config = dict(
    num_hidden_layers=16,
    hidden_size=256,
    num_attention_heads=4,
    num_key_value_heads=4,
    head_dim=64,
    intermediate_size=512,
    vocab_size=2171,
    hidden_act='swiglu',
    norm='rmsnorm',
    norm_place='pre',
    norm_eps=1e-05,
    positions='rope',
    rope_theta=10000.0,
    rope_fraction=1.0,
    qk_norm=True,
    attn_scale=0.125,
    bias='none',
    tie_word_embeddings=False,
    parallel_block=False,
    init='uniform',
    init_std_qkv=0.0422,
    init_std_o=0.00747,
    init_std_up=0.0422,
    init_std_down=0.00747,
    optimizer='soap_variant',
    learning_rate=0.009,
    lr_mult_qkv=0.5,
    beta1=0.95,
    beta2=0.98,
    lr_head=0.00652,
    warmup_steps=96,
    schedule='wsd',
    decay_fraction=0.438,
    decay_shape='linear',
    final_lr_fraction=0.05,
    batch_tokens=65536,
    max_seq_len=1024,
    doc_mask=False,
    train_tokens=183200000,
    max_steps=2796,
    dataset='wikipedia_en',
)
Each number is 128 + 24 x the weight over its row's rms, rounded and kept within 0 to 255. Layers, rows and columns count from 0. The size above them is the row's rms in percent of the matrix's.

# layer 4 attention value, 256x256, rms 0.115, rows 120-127, columns 0-255
size [ 76  80  91  83  87  87  83  90]
[[124 143 127 131 145 117 176 140 136 148 122 116 135 118 121 133 105 136  70  95  85 138 125 144 124 165 118 122 109 103  91  93  85 177 111 130 117 122 125 147 100 194 135 113 143 143 178  94 106 116 128 108 153 110 170 147  99 128 117 140 105 106 127 136 165 131 143  95 133 130  68 102 137 158 160 126 176 112 140 121 140 118 141 119 105 123 112  88 121 125 120 144 117 132 133  95 136 146 107 134 128 120 155 117 156 118 101 122 169 130 163 161 109 132  86 128  87 144 136 134 145 103 128  78 136 128 132 101 134  71 124  98  74  83 133 142 106 121 107 158 114 151 100 120 137 178 102 157 117 106 141 144 112 134 126 102 183 135 127 132 132 171 130 144 182 127 122 133  91 148  81  83 126  95 103 143 152 126 116 105 129 126 118 166 111 115 108 145 139 114 133 134  94 132 162 162 103 113  89 139 108 117 144 120 122 137  97 139 139 137 133 135 133 142 166 201 117 122 127 112 146  96 167 138 161 147 115 118 140 122 165 141  87 112 150  97 114 124 139 172 128 134  99 175  99 143 122  92  77 160 151 111 104 139 106 142]
 [ 94 154  89 184 112 152 131 152 151 165 117 137 108 159 105 114 102 108 133  92  82 124 116 148 113 143 106 187 164  87 131 133  74 168 173  86 102 119 122 102 113  90 132 121 131 122 137 135 194 151 135 139 158 140 126 136 107 161 114 119 150 107 151 101 182 139 131 125 147 141 170 150 141 160 151 125 130 132  94 125 153 136 114  89 163 167  92 170 126 140 161 173 144 129 126 159 119 130 147  92 119  91 150 160  96 108 107 136 152 113 130 117 110  97 164 109 124 141 124 164 137 125 120  51 103 109 111 159 127 140 130 166 173 158  94 160 125  95 103 116  82 142 159 124 168 141 105 109 123 123 126 118 123 102 117 142 135 151 139 116 133 127 134 109  96 101 162 117 140 157 101 141 120 153 151 101 169 112 130 172 131 120 102 113 140 134 106 137 158 118 105 149 158 128 109  81 129 139 137 124 153 131 135 140 109 154 132 135  78 128  98 131 130 111 146 143 126 124 118 160 156 107 115 133 108 140 108 134  85 120 122 156  95  89  98 120 168 122 162 124 104 134 155 153 109 121 146 140 116 115 105 135 158 110 131 100]
 [132 137 138 151 132 160 180 110 161 110 137 157 107  63 164 119 124 151 113 144 155 132 145 142 125 134 132 134 144 139 164 177  97 114 100 123 160  87 126 136 168 195 113 118 104 124  90 137 133 114 107 148 115 117 127  88 156 120 134 140  96 103  91 111 171 113 120  90 102 120 134 122 108 125 124  89 145  67 151 112 122 130 140 152 119  90 120 121 136 138 137 105 142  92 153 153 167 114 129 119 156 150  82 128 133 119 151 137 125  93 110 102 113 134 105 142 145 161 121 107 114 156 116 145 116  85 174  90 147 121 160 149  90 104 149 159 146 138 118 101 117 140  91 155  87 107 169 141 110 161 160  91 178 133 108 140 154 110 116 140 121 151 132 138 139 136 136 131 112 142 101 147 160 123 121 137  72 155 143 122 131 133 127 113 113  92  98 116  88 127 110 123 116 137 142 116  76 137 107 111  91 122 144 146 177 109 148 130 138 156 128 107 147 125 132 157 124 120 148  85 125 175 118 136 147 119 114 119 113 118 104 105 150 123  97  70 170  73 124  82 110 133 128 111 132 126 135  83 120 172 159 110 159 144 135 111]
 [120 108  91 104 104 116 115 129  77 139  79 108 103 141 123  98 110 133 105 131 143 160  80 152 108 117 158  86 122 144  86 137 119 148 145 105 157 163 128  84 108 161 113 130  89 144 142 102 139 122 130  92 115 123 146 156 159 124 114 141 142 165  97 135 109 134 147  98 126 145 152  79 127 126 134 145  87 149 171 132 144 182  94 133 151 113 146 147 163 142 131 121 118 146 128 149 151 130 144 173 106 109 134 127 149 101 154 165 143 146  74 124 161 169 125 110 126 128 172 115 149 123 149 141 125  91  76 161 151 147 148 116 107 125 116 139  90 116 123 105  97 114 162 122 121 115 119 124 136 127 119 174 130 153 166 140 165 115 120 107 141 144 134 143 149 133 144 147 119 115 114  91 112 109 119  95 138 136 124 128 108 139 164 102 160 109  97 157 126 123 117 158  97 113 109 112 151 102 154 144  98 100 159 161  78 159 102 133 162 125 166  85 130 173 168 120 122 136 104 112 156 118 113 113 110 126 147 122 133 128 184  95 108 154 102 161 114 143 151  93 162 183 107 135 118 101 134 137 134  99 193  94 146 137 124 105]
 [138 135 119  78  98 139 100 129 102 133  96 110  73 161 114 127 156  91  92  79 113  97 167 135 101 137 139 134 114 151 101 134 170 136 129 157 119 170 120 103 117 125 114 127 143 107 102 166 124 129  78 166 123  94 116 124  98 110 104 128 102 121  90 145 124 133 114 157 121 178 129 100 118 159 151 109 126 124  92 131 154 128 118 119 102 173 125 111 130 137 140 134  91  99 115 153 156  96 101 121 148 128 113 112 177 142 159 128 122 107 110 183 138 108 157 147 108 125 171 127 117 161 166 143 116 155  90  98 120 144 133  90 153 148 117 141 125 106  96 140 151 108 108 139 108 115 114 153 124 133 137 116 143  75 100  97 127  90 185 140 169 140  98 118 138 157 133 155 142 175 105 149 131 101 154 132 135  87 119  99  95 124 172 153 148 168 160 132 104 112 105 108 127 140 118 124 182 128 103 118 151 127 151 161 122 108 156 111 160 112  99 120 122 124 105 164 128 134 103 125 110 137 118 127 119 139 179 170 116 102 113  97 121 153  93 146 101  98 117 151  85 151  97 152 110 137 133 112 142 151 112 150 151  85 168 153]
 [127 154  73 128 162 159 115  95 113 102  80 130  98 139 158 109 118 121 159 152 183 112 184  95 133 129 122 130 150 151 140 113  73 104 106 128 139 140 130 129 116 194 133 142 134 134 107 147 119 121 124 100 161 147 148 132 132 137 113 136  70 105  99 131 154 132 124 101 111  88  95 121 106 191  84  92 137 117 121 100 147 116 103 129 143 109 122 120  69 117 105 166 150 120 137 114 100 134 143  97 166 114 102 132 129 115 146 145 165 107 108 109 133 111  98 116 121 116 112 122 115 100  94 124 132  87 154  84 115 124 117 107 127 122 102 101 148 134 106 112 129 169 145 112 107 137  96  97  89 137 166 130 105 188 119 112 141 108 118  87 153 160 142 130 101 130 126 104  89 147 135 126 129 127  90 121 133 114  94 133  90 120 112 163  85  94 122 113 128 124 117 151  97 110 137  86 125 130 138 113 120 184 137 120 155 119 176 100  98 104 118 134 125 128 130 135 102 168 141 161 145 127 103 125 128 114 149 106  96 133 123 170 113 152 149 110 151 156 165 141 155 139  98 105 161  94 156 120 152 125 111 125 104  69 124 149]
 [153 101  90 117 127 134 129 119 166 140 130 139 139 127 120  98 150 133  78 110 129  81 131 112 142 148 141 105 160 154 106 135  91 128 160 146 122 142  92 120 111 128 106 146 122 109 150  97  97 113 148 110  80 126 129  85 148 145 112 167 152 171  62  84 115 166 142 164 138  91 137  89 138 147 137 105 105 149 105 139 141 132 148  82 158 172 143 150 148 114 155 138 106  80 111 126 122 135 140 130  89 144 131 158 152 102 142 149 128 100 106 126 135 124 107 122 160 152 139 144 182  67 144 161 111 153 142 133 159 115  61 121 139 122 140 139 121 112 130 141 126 149 131 133 122 128 128 127 129 141 158 143 112 116 118 136 121 141 152 110 142 158 145 174 152 124 121 101 160 115  93 118 121 108 130 122 142 106 139 122  99 129 107  52 136 122 155 117 159 135 122 126  68 125  98 123 119 126  95 109  67 141  95 157 125 125 139 140 134 102 113 127  98 119 177 111 107  96 100 157 109  99 141 122  86 180 182 114 132 103 154 103 125 118 121 120 104 152 132 181 131 117 129 134 153  99 137 149 104 150 132 164  90  94 143 137]
 [139 106  86 147 141  88 107 145 129 125 133 163  98 125 120 134  94 109 178 110 108 137 109 114 124 125 125 164  61 134 154 106 132 122 195 121 132 164 128 112 111 134 109 122 127 143 146 137 137  82 123 107 100 157 132 146 120 138 103  82  92 144 111 122  95 158 157 113 124 138 148 121 114  61 142 120 142 138 110 151 116 153  78 109 134 135 175 125 140 130 121 112 143  99 117 146 101 125 105 122  88 156 174 158 106 155 100 106 132 130 110 123 152 171  97 171 136 121 123 123  89 137 122 131 113 143 114 130 142 191 100 113 162 141 141 100 106  78 133 109 144  94 132 115 119 115 150 151 155 145 129 142  99 137 169 132 104 123 124 116 156 124 119 139 109 113 117 135 151 124 158 135  53 142 148 125 108 125 133 139 104 149  91 142 201 124 151 136 132 131 159  91 140 132 122 119 169 134 105  94  91 104 120 114  62  96 104 117 113 122 154 138 102 127 157 143 121 138  75 135 141 144 160 142 125 119 144 152 153 129 132 106  89 166 121 169 163  98 143 106 128 123 105 166 108  77 127 110 122 146 139 153 150 149 122 139]]